python train.py --rope_base=1020.0 --qk_norm=true --parallel_block=false --optimizer="adamw" --beta2=0.95 --train_tokens=83330000
Each number is 200 + 40 x the weight over the matrix's rms, rounded and kept within 0 to 999. Layers, rows and columns count from 0.

# q: layer 13 attention query, 64x64, rms 0.307, rows 51-63, columns 0-63
# k: layer 13 attention key, 64x64, rms 0.277, rows 51-63, columns 0-63
# v: layer 13 attention value, 64x64, rms 0.256, rows 32-63, columns 0-63
# o: layer 13 attention output (transposed), 64x64, rms 0.262, rows 32-63, columns 0-63
# gate: layer 13 MLP gate, 192x64, rms 0.287, rows 0-4, columns 0-63
# up: layer 13 MLP up, 192x64, rms 0.286, rows 0-4, columns 0-63
# down: layer 13 MLP down (transposed), 192x64, rms 0.279, rows 0-4, columns 0-63
q51,239,199,163,233,185,214,217,228,236,154,239,130,246,221,249,237,139,178,223,134,164,212,190,226,223,254,279,210,204,183,225,271,207,129,126,168,202,197,234,158,161,186,208,255,228,216,245,215,160,165,170,224,198,171,189,264,189,125,164,244,203,162,197,170
k51,205,190,230,141,184,159,186,192,203,174,171,222,215,160,140,190,183,235,173,248,150,158,244,207,197,349,185,227,165,239,192,149,181,198,153,223,171,218,220,177,281,192,173,188,301,243,201,257,198,193,235,211,197,197,179,164,234,110,199,184,188,229,225,276
q52,241,232,124,270,183,167,198,223,174,173,110,219,206,200,132,199,164,192,214,172,127,233,272,198,193,227,193,260,209,186,200,195,223,182,147,234,234,201,294,198,174,241,184,226,145,171,223,213,157,273,212,218,181,153,203,228,209,249,231,196,239,170,199,97
k52,243,179,184,172,240,179,218,175,187,234,264,118,162,201,105,222,157,225,178,221,155,206,267,174,204,227,158,230,256,170,194,253,154,101,172,175,212,162,274,221,217,226,135,177,226,238,209,184,141,255,243,190,219,190,223,180,204,228,220,215,192,228,149,231
q53,247,244,222,239,221,164,189,240,164,171,213,182,187,104,244,191,226,181,175,181,138,146,204,173,259,200,297,198,209,150,165,202,155,169,214,180,188,188,243,192,148,213,311,227,111,229,168,152,292,161,149,177,190,181,225,287,228,266,166,188,216,280,159,207
k53,181,204,164,184,204,207,193,213,269,197,164,211,212,205,193,200,244,181,256,232,246,186,215,201,231,240,236,196,215,205,156,138,202,187,120,215,184,142,226,209,171,243,182,206,168,261,218,138,203,224,198,190,193,162,251,221,127,216,195,153,149,228,174,177
q54,315,197,133,241,167,220,256,192,230,181,153,123,143,164,217,124,160,205,167,243,196,181,232,178,289,249,186,201,242,150,254,214,197,140,250,181,195,175,195,200,240,121,164,177,253,199,211,224,232,152,218,172,239,210,212,179,163,169,219,230,292,207,181,238
k54,185,222,177,175,180,209,239,150,219,165,233,166,231,221,262,244,210,172,182,144,159,168,262,244,173,249,248,257,173,164,118,217,215,153,191,191,208,118,183,196,223,118,237,291,217,230,236,205,204,148,235,245,185,229,216,194,200,120,186,241,239,170,198,240
q55,233,174,146,184,192,240,236,164,203,233,194,242,203,231,199,147,208,238,161,204,147,225,212,208,162,200,148,209,165,194,195,223,259,104,164,110,185,182,239,191,255,151,223,159,218,210,263,204,256,238,226,234,197,192,195,215,251,251,205,136,229,251,162,225
k55,179,189,146,252,198,189,181,195,224,189,169,97,184,187,222,211,207,163,214,286,207,227,231,200,193,268,242,168,148,229,169,200,238,162,152,177,264,224,212,155,188,224,177,207,214,170,168,168,192,172,212,205,131,231,192,184,212,285,222,261,225,190,193,192
q56,226,178,233,239,224,184,147,128,206,220,244,142,173,169,232,162,230,166,133,235,172,171,142,231,200,214,224,168,220,240,197,179,179,193,174,185,210,177,231,157,170,198,309,218,254,186,199,196,254,149,166,180,180,263,223,179,212,209,173,191,206,295,211,224
k56,165,200,174,182,196,165,217,228,223,188,140,224,197,219,188,162,187,202,244,191,252,276,147,174,217,165,232,237,199,236,223,165,195,286,67,210,199,228,157,180,199,231,178,245,211,184,182,205,254,190,131,283,188,193,172,196,166,227,238,148,139,194,184,203
q57,272,103,178,217,146,204,241,150,213,259,221,173,187,181,192,226,262,259,221,239,222,247,140,172,221,235,188,185,202,209,205,128,188,193,168,186,192,154,234,225,208,168,219,190,179,228,137,224,288,161,271,175,161,270,174,230,256,125,151,188,235,221,204,206
k57,186,219,168,240,157,130,223,184,199,166,217,270,195,222,128,166,164,285,236,168,194,190,209,205,234,238,201,217,205,237,145,217,220,225,176,174,196,255,196,191,184,137,245,235,213,212,213,233,238,154,181,245,188,191,210,189,200,235,190,244,170,154,197,214
q58,367,175,59,279,124,179,303,173,272,276,193,134,116,200,199,150,247,314,206,190,147,189,188,45,280,286,306,257,253,185,136,168,172,213,152,101,209,128,217,195,265,74,238,56,70,131,144,163,331,115,200,53,190,266,244,250,293,233,87,256,285,229,211,432
k58,192,169,210,214,230,138,198,266,198,212,191,191,231,194,236,236,252,208,185,195,231,206,188,251,196,251,214,155,178,147,183,116,234,196,206,203,276,212,244,201,177,138,193,144,218,212,164,218,172,179,204,214,169,190,297,164,182,248,158,187,166,198,194,157
q59,189,261,159,209,185,257,234,211,191,245,196,231,196,172,216,250,194,186,221,216,189,240,198,213,244,127,255,190,184,183,184,239,244,134,216,187,216,245,225,250,159,209,162,206,156,195,124,195,270,200,197,139,216,236,147,268,184,174,176,169,208,188,116,187
k59,186,153,184,155,181,197,256,130,219,182,154,232,269,185,217,188,197,234,198,211,249,159,226,269,198,259,203,177,242,120,99,188,235,191,211,105,190,238,232,192,160,203,214,146,249,274,232,207,229,186,179,156,244,189,229,184,209,257,219,155,182,163,183,158
q60,167,176,238,189,211,219,138,212,171,180,165,261,254,165,147,225,174,128,109,229,176,227,261,183,208,140,183,159,168,207,163,217,183,187,238,234,207,262,216,220,166,291,195,256,246,209,168,233,139,282,309,215,201,206,185,244,129,140,215,223,127,196,229,102
k60,205,163,209,163,241,168,227,249,146,247,210,210,224,194,216,182,253,211,187,205,208,257,182,224,205,197,155,192,191,200,266,219,144,202,166,223,221,233,253,240,168,196,136,164,218,209,231,197,172,251,194,215,155,155,199,126,201,251,153,153,153,212,216,154
q61,190,190,143,200,224,185,321,178,167,219,163,182,238,162,198,232,182,178,220,211,183,184,171,234,235,170,215,221,179,136,213,199,243,171,235,155,258,186,249,205,189,126,208,222,249,307,228,173,171,232,223,175,223,163,192,216,214,223,157,182,144,140,249,182
k61,227,168,193,254,176,220,235,116,237,176,221,156,209,259,193,172,175,191,239,244,181,166,240,182,179,294,201,238,171,242,127,171,214,212,206,106,224,188,195,223,275,210,220,162,238,219,201,188,132,155,216,245,258,236,168,123,205,200,144,150,212,166,227,141
q62,313,113,154,264,156,168,219,143,271,274,185,223,171,290,154,199,180,247,193,182,96,202,186,133,188,273,206,210,200,220,145,187,242,153,153,83,238,132,248,178,302,113,187,140,192,168,173,163,246,215,263,134,207,260,202,258,282,254,103,207,281,179,194,302
k62,191,191,143,180,192,220,213,220,218,241,223,171,198,210,174,199,181,210,208,190,165,262,168,253,228,255,229,175,190,189,212,230,158,205,128,159,289,211,262,124,183,188,190,177,239,205,225,230,158,202,200,203,162,211,230,190,247,195,209,182,177,205,234,195
q63,201,255,161,225,223,306,203,150,252,166,251,187,198,172,230,145,203,229,166,142,147,233,187,208,225,172,232,218,134,201,172,227,189,159,249,204,167,181,181,252,258,201,196,165,184,192,202,182,223,204,226,161,213,249,210,193,182,221,167,175,133,135,227,166
k63,207,143,220,210,126,260,276,274,183,153,219,233,238,194,257,197,212,172,156,228,219,183,206,212,218,236,230,202,169,202,225,191,238,183,153,171,204,224,184,195,233,158,225,204,216,260,167,228,125,174,215,185,244,186,179,180,158,188,148,218,242,228,232,222
v32,180,191,182,162,286,205,200,225,202,235,188,288,170,230,139,269,141,188,238,194,204,209,305,189,184,187,171,191,198,190,235,191,136,187,214,214,241,214,217,196,171,161,198,160,196,212,216,212,166,218,139,140,217,194,215,163,188,252,146,239,276,222,136,189
o32,140,225,240,189,162,170,189,161,215,148,180,181,207,186,182,173,209,165,275,254,121,228,174,168,225,180,319,216,194,197,169,178,298,191,173,172,177,199,204,256,182,182,201,251,257,223,197,139,171,226,183,234,157,227,153,266,205,229,275,211,72,242,206,214
v33,186,178,224,173,237,249,197,220,172,241,215,204,217,239,205,209,175,153,208,227,171,209,228,277,171,194,168,185,227,211,210,202,214,183,193,209,251,140,220,187,209,236,194,202,197,192,201,270,143,204,193,176,161,174,217,162,215,275,181,135,233,243,159,254
o33,173,189,162,235,166,146,180,188,208,209,163,203,123,230,216,222,241,207,238,186,254,141,143,217,224,221,218,176,173,157,209,237,239,140,184,188,215,210,236,287,179,171,135,212,189,204,284,195,269,251,161,248,134,162,322,205,145,159,269,214,176,226,176,150
v34,204,196,205,226,211,135,232,209,186,213,170,199,196,192,211,190,252,178,120,200,257,154,215,183,153,212,181,139,188,198,254,215,276,199,208,135,218,189,199,205,127,188,135,183,187,198,186,201,247,188,227,136,214,205,252,226,227,219,235,170,260,212,208,176
o34,223,147,241,189,185,276,173,201,123,201,288,159,118,154,197,209,194,122,195,264,197,244,190,248,287,156,197,202,256,228,249,144,221,162,210,226,181,206,188,150,242,131,159,175,178,226,153,246,197,271,160,180,153,163,259,224,247,197,183,253,196,212,134,270
v35,198,198,210,127,158,144,147,257,187,214,256,226,287,239,199,182,237,224,186,193,227,220,207,111,200,225,199,251,161,268,152,214,70,179,209,175,186,230,168,228,140,222,236,278,215,141,183,179,225,142,242,291,162,230,155,268,284,135,189,208,147,218,241,219
o35,225,233,151,143,228,268,276,183,232,193,165,187,217,228,217,208,179,160,250,178,210,207,237,203,191,181,135,141,286,119,258,190,156,190,186,269,246,215,125,212,263,217,207,161,291,212,192,195,140,203,209,253,224,215,124,152,127,218,191,141,251,124,214,194
v36,254,193,187,193,163,161,245,210,219,172,183,143,106,236,122,187,173,220,186,213,195,207,138,133,199,167,165,259,238,275,238,235,155,183,193,193,226,192,211,214,212,168,312,254,88,183,158,203,232,185,168,201,209,202,214,186,160,154,274,201,226,223,248,259
o36,190,193,214,245,184,153,225,184,198,222,261,144,210,199,218,185,149,203,219,220,216,178,253,253,259,237,201,187,174,196,183,196,258,232,197,181,210,184,208,164,210,190,224,173,205,174,155,158,183,168,129,199,243,251,150,176,282,265,155,278,214,150,159,174
v37,102,191,242,265,258,196,247,175,200,173,175,198,179,154,223,252,131,165,203,220,283,164,179,271,200,154,223,126,208,96,201,136,345,217,208,202,202,225,243,154,292,169,165,212,219,258,232,209,139,213,154,159,133,122,268,162,221,186,174,218,241,214,128,186
o37,234,125,216,216,221,256,254,237,169,234,198,227,145,223,155,192,235,146,175,222,78,201,161,201,264,266,213,194,169,257,189,241,174,197,192,236,168,149,170,184,217,198,207,280,113,158,153,173,198,158,251,271,219,163,270,211,170,232,208,217,115,243,252,164
v38,231,141,186,220,289,196,203,116,184,217,157,285,158,234,138,205,196,176,242,223,226,166,210,285,152,157,164,313,147,226,161,112,151,153,207,153,259,218,306,210,207,199,284,278,195,212,227,117,153,202,193,264,79,221,234,222,137,182,255,129,181,229,183,212
o38,218,153,177,136,252,166,254,265,158,159,275,163,235,242,288,175,223,188,268,138,211,207,163,202,260,227,221,112,171,159,198,169,226,208,209,242,240,210,175,215,180,235,151,230,176,234,189,215,210,165,133,242,252,208,191,176,187,194,132,179,196,146,213,209
v39,160,207,202,189,189,209,150,190,193,243,177,285,223,176,266,207,197,147,221,174,185,240,218,174,230,240,197,205,199,183,220,227,150,243,214,185,234,163,191,152,215,252,192,187,204,213,174,223,164,187,278,246,257,218,161,169,252,201,242,134,194,165,184,97
o39,210,249,236,194,159,228,252,178,174,187,272,217,176,240,188,203,214,275,149,180,246,203,171,233,106,229,233,173,160,122,205,176,149,179,229,168,198,273,230,244,214,262,152,213,169,269,253,166,169,221,179,179,149,143,181,236,186,185,211,201,143,199,238,220
v40,243,204,216,126,146,272,187,124,197,184,208,233,134,217,239,210,151,222,227,196,194,193,194,134,219,224,191,265,171,158,164,137,170,203,215,263,175,199,171,245,256,159,245,204,163,178,196,236,270,193,250,306,236,217,176,173,182,230,187,165,235,177,220,199
o40,157,188,224,207,164,140,260,177,210,215,131,131,224,298,173,214,205,161,265,240,274,230,183,215,99,203,142,196,145,239,272,243,208,260,215,185,198,189,202,312,133,183,187,213,236,173,189,191,176,134,238,132,162,191,77,238,210,178,262,172,257,216,283,183
v41,268,192,193,156,185,229,169,132,206,183,206,143,223,221,147,259,217,244,193,197,167,191,250,273,180,154,202,261,186,243,174,211,124,223,163,192,180,247,167,172,156,272,165,236,136,187,235,49,188,195,166,284,225,168,172,183,255,126,223,317,220,255,260,152
o41,197,243,217,152,198,188,182,189,195,225,182,243,185,231,226,205,170,230,240,139,146,222,182,153,168,256,245,161,188,141,268,186,198,178,226,246,211,191,201,257,247,203,335,149,204,181,181,274,131,148,230,179,309,223,123,209,238,156,137,162,157,180,191,195
v42,148,240,241,221,231,214,202,194,201,217,199,231,193,166,269,215,166,184,262,185,203,235,181,215,190,195,200,183,240,162,255,225,193,167,173,157,176,160,212,149,271,214,177,206,239,231,226,189,213,204,244,103,230,214,211,187,176,225,144,183,218,153,157,143
o42,169,133,207,225,240,180,163,252,209,185,163,248,158,295,150,190,298,174,135,206,130,95,280,235,107,271,232,202,126,225,122,143,207,174,220,253,227,237,171,267,199,319,168,187,217,249,215,222,131,203,95,151,219,118,294,235,120,255,289,275,117,262,218,197
v43,166,247,174,142,233,124,245,194,176,191,196,217,173,206,221,242,216,186,209,203,206,176,108,163,195,281,207,188,196,202,285,195,189,117,268,261,270,142,188,192,203,179,162,193,181,194,170,211,214,239,266,108,222,187,216,208,242,267,168,227,123,349,191,123
o43,213,159,182,228,190,266,189,206,222,147,243,220,244,216,158,207,121,191,175,210,187,212,181,207,252,124,124,172,225,169,145,253,256,232,165,138,174,252,227,235,214,242,215,178,223,207,240,169,180,251,164,204,191,224,241,221,229,207,235,185,171,32,229,213
v44,238,231,181,223,115,152,189,159,216,233,225,113,213,79,188,250,209,219,172,240,237,208,155,232,205,184,154,229,217,163,227,182,218,262,146,186,144,216,222,211,262,145,183,179,143,181,202,151,289,195,237,196,315,170,182,188,250,126,247,194,300,116,159,247
o44,225,88,209,217,235,268,203,238,236,166,298,183,189,289,182,254,220,206,177,143,156,200,172,197,168,190,232,223,243,192,241,215,202,172,265,254,242,150,102,93,225,156,270,162,186,196,177,81,131,176,192,173,224,165,183,249,275,211,157,215,227,212,253,219
v45,131,214,227,170,192,146,204,190,175,179,215,272,222,230,255,196,151,213,114,223,240,196,184,187,186,193,247,209,126,254,197,191,176,200,194,196,198,265,233,231,169,156,209,220,179,227,185,214,207,193,248,227,211,211,211,239,160,179,204,125,216,272,178,165
o45,207,171,204,200,185,216,279,282,162,259,198,193,226,179,184,207,157,205,173,191,229,241,195,157,286,165,180,148,272,220,207,202,194,176,218,233,147,177,209,149,197,246,284,266,260,224,184,143,188,211,252,186,135,177,107,118,151,182,194,204,237,153,186,199
v46,116,185,246,149,249,176,185,182,159,183,181,248,190,247,218,232,219,220,218,196,192,212,195,232,188,184,202,186,179,161,217,223,271,122,180,192,217,95,129,174,195,274,177,223,223,201,247,259,154,256,195,188,225,199,247,227,171,250,163,185,138,257,212,150
o46,341,218,170,192,215,232,210,293,154,190,190,256,218,192,169,192,259,212,166,167,241,137,261,200,249,173,201,263,168,191,223,198,212,168,253,244,112,211,200,286,137,200,111,168,183,255,316,147,132,173,257,243,250,128,242,170,135,184,201,176,170,118,177,142
v47,204,168,175,208,186,210,201,200,163,200,187,197,269,173,188,234,270,183,141,200,211,165,192,141,177,233,275,114,141,150,299,170,295,196,124,190,164,198,161,198,187,197,154,211,255,185,204,261,183,227,183,242,250,171,215,225,251,257,162,232,203,146,201,227
o47,238,214,232,225,212,219,173,210,263,191,237,232,122,227,176,163,181,204,249,198,227,229,141,240,224,167,154,212,228,181,232,193,146,211,223,198,238,204,194,206,208,148,139,135,275,179,153,203,159,197,211,148,214,198,235,250,197,181,208,164,204,195,233,195
v48,202,246,147,261,139,234,175,176,205,250,148,250,216,66,248,229,147,161,145,224,269,207,235,168,199,186,158,203,205,83,160,222,213,246,203,243,194,204,207,208,303,199,105,131,233,191,228,237,268,181,235,214,223,178,164,217,231,286,206,155,244,119,207,215
o48,157,143,209,212,140,251,210,190,193,227,250,196,96,223,200,226,248,225,194,172,192,153,157,233,147,221,189,214,194,213,236,226,101,200,228,130,200,154,210,247,171,189,219,177,210,222,178,229,242,250,198,189,136,221,160,270,215,195,251,233,210,230,221,206
v49,237,185,194,155,228,256,186,217,210,198,144,201,180,242,158,192,243,230,248,226,198,166,193,238,191,244,185,199,127,222,188,131,181,234,186,249,235,248,144,250,232,228,161,238,144,173,201,126,153,179,147,284,211,185,180,195,269,150,217,259,248,182,211,233
o49,172,191,170,212,91,136,204,152,270,221,270,210,191,272,290,191,189,234,246,211,218,205,204,194,226,159,179,221,231,257,180,125,172,165,230,152,206,204,164,212,285,112,266,209,187,154,161,257,134,148,273,223,271,272,163,111,196,147,184,176,192,175,311,196
v50,168,204,149,221,206,194,231,153,191,235,194,247,211,159,228,275,241,183,181,181,163,203,241,111,196,129,156,179,171,148,214,275,150,141,256,157,223,298,156,186,241,238,139,170,207,235,210,250,217,215,169,130,234,229,160,231,193,205,206,225,175,197,292,146
o50,182,204,249,180,246,226,149,272,259,189,224,259,219,181,188,180,260,172,142,189,145,229,214,268,175,217,218,183,210,127,239,148,165,131,209,155,204,194,175,108,184,155,267,241,217,202,196,206,210,219,159,190,242,209,169,215,196,187,277,166,170,193,154,240
v51,198,218,164,231,205,276,186,210,163,187,178,205,307,168,152,216,275,222,208,135,92,199,123,275,221,202,207,196,224,192,252,149,251,166,193,248,145,256,167,215,267,205,188,196,251,196,196,228,209,193,162,195,141,258,212,244,160,266,187,155,170,135,232,147
o51,260,241,227,175,326,116,170,251,245,178,220,221,147,159,235,214,209,229,135,177,219,220,241,192,134,184,127,243,200,141,227,176,187,249,186,189,246,129,133,239,142,213,118,194,232,158,281,167,92,237,226,210,240,160,257,203,178,237,257,205,240,153,202,257
v52,228,161,252,178,188,258,201,157,199,192,117,211,128,258,179,234,191,293,323,179,200,194,195,188,202,216,237,224,165,227,148,209,186,165,203,192,215,173,155,206,200,267,248,246,183,164,227,177,102,200,166,262,235,263,168,206,213,161,135,211,106,133,265,144
o52,217,269,156,223,167,162,152,163,235,141,231,189,252,199,225,207,283,285,161,232,179,188,250,177,206,202,198,245,159,227,234,165,196,180,208,195,163,175,186,294,270,124,139,220,188,205,228,207,204,153,199,163,273,180,173,228,175,118,208,202,216,155,224,202
v53,90,286,190,262,220,158,140,208,163,224,189,205,250,202,294,124,158,208,222,147,140,214,266,161,251,185,231,291,211,172,239,224,172,224,240,163,123,160,190,188,239,198,94,165,269,222,224,155,161,168,205,222,298,185,188,244,204,203,205,201,165,216,141,248
o53,253,186,214,148,229,233,116,227,220,246,212,215,170,198,210,255,177,229,146,232,217,142,242,209,132,212,280,212,182,210,164,196,149,165,190,213,287,190,189,141,218,279,242,141,179,210,215,193,131,205,277,200,226,210,204,233,111,231,136,199,221,214,175,213
v54,216,176,192,199,196,235,209,141,202,202,131,243,141,255,252,183,196,198,209,239,190,217,241,156,187,192,163,272,143,204,150,213,141,260,211,259,250,131,164,249,275,199,195,199,132,164,163,203,184,197,277,257,255,167,186,179,219,174,202,126,161,207,214,266
o54,153,174,204,210,132,205,232,195,141,182,209,186,153,209,242,228,195,213,236,249,224,145,173,207,216,171,221,190,151,202,210,227,163,164,206,193,170,272,239,255,174,154,272,247,144,188,251,220,244,138,185,187,206,258,119,216,218,191,186,120,289,206,212,180
v55,164,248,187,176,106,213,168,184,240,180,218,179,246,247,276,205,176,212,207,187,148,158,206,217,221,167,182,193,181,202,229,196,196,254,170,195,154,195,196,160,194,183,190,245,194,225,164,227,244,198,208,186,221,230,201,231,186,212,305,182,221,216,241,116
o55,182,210,199,144,188,177,188,113,165,249,194,299,200,201,179,136,216,149,314,154,219,262,250,142,134,169,171,175,200,138,202,254,178,186,252,151,197,238,226,181,185,259,263,241,197,157,228,200,202,171,220,250,190,219,110,258,194,147,145,248,181,268,220,236
v56,183,242,155,185,105,207,212,173,190,224,247,189,177,129,250,223,237,204,140,169,227,180,130,151,207,221,159,172,241,122,212,153,263,233,268,194,124,217,211,200,278,193,217,199,133,250,193,176,259,176,211,162,217,196,192,249,193,204,273,244,214,196,274,160
o56,203,118,238,206,203,251,250,191,210,229,232,153,203,157,175,175,117,206,233,241,177,238,195,205,142,213,172,220,199,189,239,315,81,196,240,189,211,216,159,145,215,229,196,183,150,213,200,214,190,211,151,189,227,204,141,214,304,154,217,228,182,185,205,221
v57,286,233,162,165,185,139,227,199,199,171,252,147,155,280,126,212,142,217,218,191,223,139,162,232,234,212,204,229,129,276,213,233,222,200,197,207,194,111,256,219,284,177,142,243,178,172,224,143,188,209,234,240,173,215,207,131,187,172,232,185,202,272,199,207
o57,189,141,202,208,196,208,203,163,188,195,210,220,178,272,220,193,216,264,223,217,171,173,237,159,259,207,187,87,238,197,147,127,210,248,185,117,203,224,289,186,164,215,182,189,224,241,187,170,241,185,227,151,267,266,199,222,236,221,118,166,209,192,115,199
v58,241,185,222,219,313,200,192,176,160,263,176,237,203,173,225,201,210,160,183,226,220,174,271,210,163,203,237,135,234,212,264,144,254,176,213,151,217,203,244,174,177,176,117,185,264,193,203,232,185,218,192,138,163,156,225,174,203,256,175,168,193,188,136,255
o58,207,150,110,185,196,246,170,259,302,119,237,108,135,207,216,164,233,154,198,222,190,189,127,296,214,199,181,221,187,135,224,200,252,142,199,198,282,260,224,192,222,197,184,284,216,196,173,181,227,277,146,158,215,157,335,245,133,245,185,198,182,210,164,223
v59,251,194,206,135,205,210,222,267,205,185,193,161,163,288,140,169,227,266,289,132,190,190,236,157,169,239,169,144,177,224,194,215,163,165,194,192,194,157,110,210,170,254,168,265,216,142,202,97,199,222,197,221,206,246,195,233,217,172,180,237,165,182,272,225
o59,228,229,191,138,165,163,171,158,207,166,192,245,182,207,252,221,164,171,224,293,201,176,221,223,186,151,171,245,242,186,190,159,248,247,206,244,211,201,214,257,210,199,159,215,198,194,184,223,175,93,189,252,242,197,186,205,191,121,203,162,238,161,220,189
v60,167,227,245,164,249,266,188,232,191,188,211,210,179,275,149,202,168,275,275,195,239,184,176,240,222,175,179,207,158,187,197,175,191,181,189,230,218,188,175,166,276,268,137,218,167,181,233,111,136,191,160,264,207,226,191,211,209,191,185,232,129,211,200,189
o60,217,217,164,154,137,155,220,169,298,187,184,238,117,212,285,215,243,289,250,220,178,135,221,165,186,188,234,249,208,253,146,141,207,156,210,153,150,148,187,238,201,221,190,203,128,216,256,231,186,161,262,204,331,230,207,195,173,198,165,175,205,150,219,164
v61,190,223,187,257,234,228,197,199,228,157,211,152,287,182,175,240,212,214,178,166,144,210,205,272,192,200,227,203,232,171,249,222,225,248,182,235,152,185,166,184,232,192,238,113,288,211,221,225,230,211,226,91,193,151,230,151,173,300,145,186,158,147,183,92
o61,192,262,217,233,127,136,119,204,152,231,185,282,207,189,176,209,192,165,167,180,215,140,204,128,234,228,200,267,133,179,189,253,156,224,213,179,239,207,193,281,178,205,125,115,194,163,247,183,181,211,232,219,210,191,201,246,242,228,231,162,216,275,187,295
v62,232,229,227,242,174,147,178,184,183,190,187,94,232,247,140,222,194,172,95,194,170,192,127,200,210,177,196,175,266,269,235,199,222,189,235,138,181,219,262,190,181,169,253,237,161,222,179,159,270,177,220,224,150,193,220,229,145,255,207,205,261,167,212,220
o62,186,188,183,237,208,193,257,172,168,285,220,178,168,161,245,224,136,146,245,233,163,207,276,221,221,231,194,136,221,191,173,254,199,242,158,169,261,139,243,115,187,182,222,216,214,123,117,198,178,247,212,173,214,164,214,224,247,181,189,233,193,256,119,226
v63,232,220,215,193,245,196,192,183,166,140,166,194,193,197,221,213,220,225,289,209,160,198,184,214,228,210,204,198,159,153,225,183,154,132,249,222,246,220,163,208,248,201,233,187,233,170,174,181,145,210,254,141,199,224,204,221,172,249,133,211,173,151,181,265
o63,110,186,162,256,223,162,188,258,264,236,199,233,180,201,174,193,178,198,160,186,192,221,234,231,144,203,238,228,189,192,208,151,242,257,150,204,185,153,245,260,195,172,148,190,246,172,272,160,205,128,168,228,238,215,243,201,144,142,252,167,200,239,213,176
gate0,205,253,252,182,244,223,190,211,201,184,242,186,297,155,190,210,215,189,133,179,201,213,202,202,204,307,223,213,163,179,127,172,167,180,197,189,206,274,108,144,201,164,228,217,205,197,140,211,287,185,137,137,162,257,217,238,192,183,173,257,226,227,150,233
up0,240,190,210,256,215,164,166,270,216,223,220,219,175,215,117,202,215,190,132,149,230,217,109,201,270,197,234,220,160,187,206,173,176,166,230,199,189,247,151,163,281,218,162,248,199,186,227,255,202,176,284,187,220,165,171,170,301,179,174,178,145,160,260,250
down0,223,190,157,163,168,151,221,246,155,228,209,83,289,191,191,209,180,262,230,215,240,162,249,210,184,126,171,247,170,213,234,100,234,201,182,245,169,250,284,233,223,231,205,184,159,169,199,201,232,158,240,234,180,163,170,224,197,189,158,201,225,176,197,155
gate1,208,189,204,189,270,222,143,231,204,165,230,191,181,222,259,162,217,181,185,181,296,198,210,174,202,232,194,181,171,166,279,241,210,111,185,199,154,194,247,190,256,178,156,204,212,194,168,169,228,211,150,140,131,170,256,193,192,218,204,237,171,308,207,241
up1,186,191,188,195,174,214,261,210,178,217,212,236,253,221,134,200,185,199,151,252,139,245,182,174,265,230,223,195,219,163,122,136,125,241,171,178,176,177,181,272,189,143,173,187,188,197,197,194,217,168,246,271,220,177,186,160,233,163,208,306,210,187,169,260
down1,237,153,174,192,168,216,180,182,87,234,257,225,233,103,257,198,183,178,285,161,194,184,209,212,194,211,219,194,232,132,238,224,243,199,228,204,189,174,147,257,219,151,132,161,212,229,231,160,176,240,222,232,252,238,200,211,182,204,151,189,235,220,189,144
gate2,124,191,134,173,194,182,213,252,194,233,186,232,221,132,182,244,185,274,221,165,223,220,212,195,188,202,193,213,211,174,183,204,193,201,255,203,181,215,253,190,223,191,115,248,202,152,173,198,243,245,171,221,230,230,227,122,142,265,124,225,230,173,191,142
up2,162,161,178,144,214,166,180,212,171,247,209,227,254,220,253,248,131,185,233,219,179,240,128,233,205,184,157,250,258,241,215,222,182,231,216,161,177,189,220,180,267,128,173,263,206,216,126,214,254,253,222,180,190,206,195,162,202,221,143,236,235,190,169,211
down2,156,208,181,156,117,194,200,167,165,222,209,229,182,202,237,192,175,192,202,219,221,169,237,254,131,203,189,250,281,210,147,159,194,192,129,208,199,146,206,323,227,187,231,265,214,245,178,123,238,219,242,196,184,146,168,145,201,311,201,210,210,193,199,205
gate3,177,208,217,206,192,182,249,202,200,187,258,230,241,173,197,192,253,214,220,161,276,167,162,235,178,165,188,155,245,137,170,196,195,209,182,134,258,159,260,125,196,204,183,195,148,163,185,248,176,211,219,225,134,178,257,202,239,279,228,166,177,95,217,258
up3,258,141,176,232,252,254,248,226,198,134,152,136,249,191,159,253,133,206,218,153,182,247,219,208,179,249,171,267,204,155,133,154,161,225,194,164,236,255,230,196,187,150,286,178,207,149,208,182,189,198,147,231,140,205,148,244,261,221,257,190,287,190,207,270
down3,137,192,259,125,204,135,188,233,208,238,248,222,201,248,180,227,162,218,164,191,217,166,190,144,169,165,206,101,223,218,283,190,211,187,172,150,236,149,126,188,229,240,241,333,207,206,223,136,198,239,218,180,212,222,290,175,160,163,182,227,242,242,189,237
gate4,195,246,179,251,227,176,215,173,165,220,225,131,135,214,295,191,223,226,245,215,204,174,211,230,203,241,286,142,220,187,235,186,205,176,144,225,161,264,180,209,244,173,234,149,184,176,174,190,223,102,236,208,227,202,216,144,217,147,141,152,252,209,79,160
up4,214,222,157,128,228,172,190,184,176,253,196,174,162,216,373,194,197,214,237,198,197,140,222,247,218,247,235,184,240,201,226,148,227,183,142,213,224,154,156,247,168,182,235,185,147,181,201,234,269,139,153,228,194,142,221,191,193,222,221,128,262,170,165,175
down4,220,229,182,178,261,157,273,185,173,237,224,221,223,222,193,221,179,218,148,106,212,132,179,239,172,168,142,201,163,139,155,292,148,207,260,217,197,143,219,259,185,148,243,185,220,203,244,166,157,211,254,152,187,214,164,206,231,272,207,243,261,191,192,210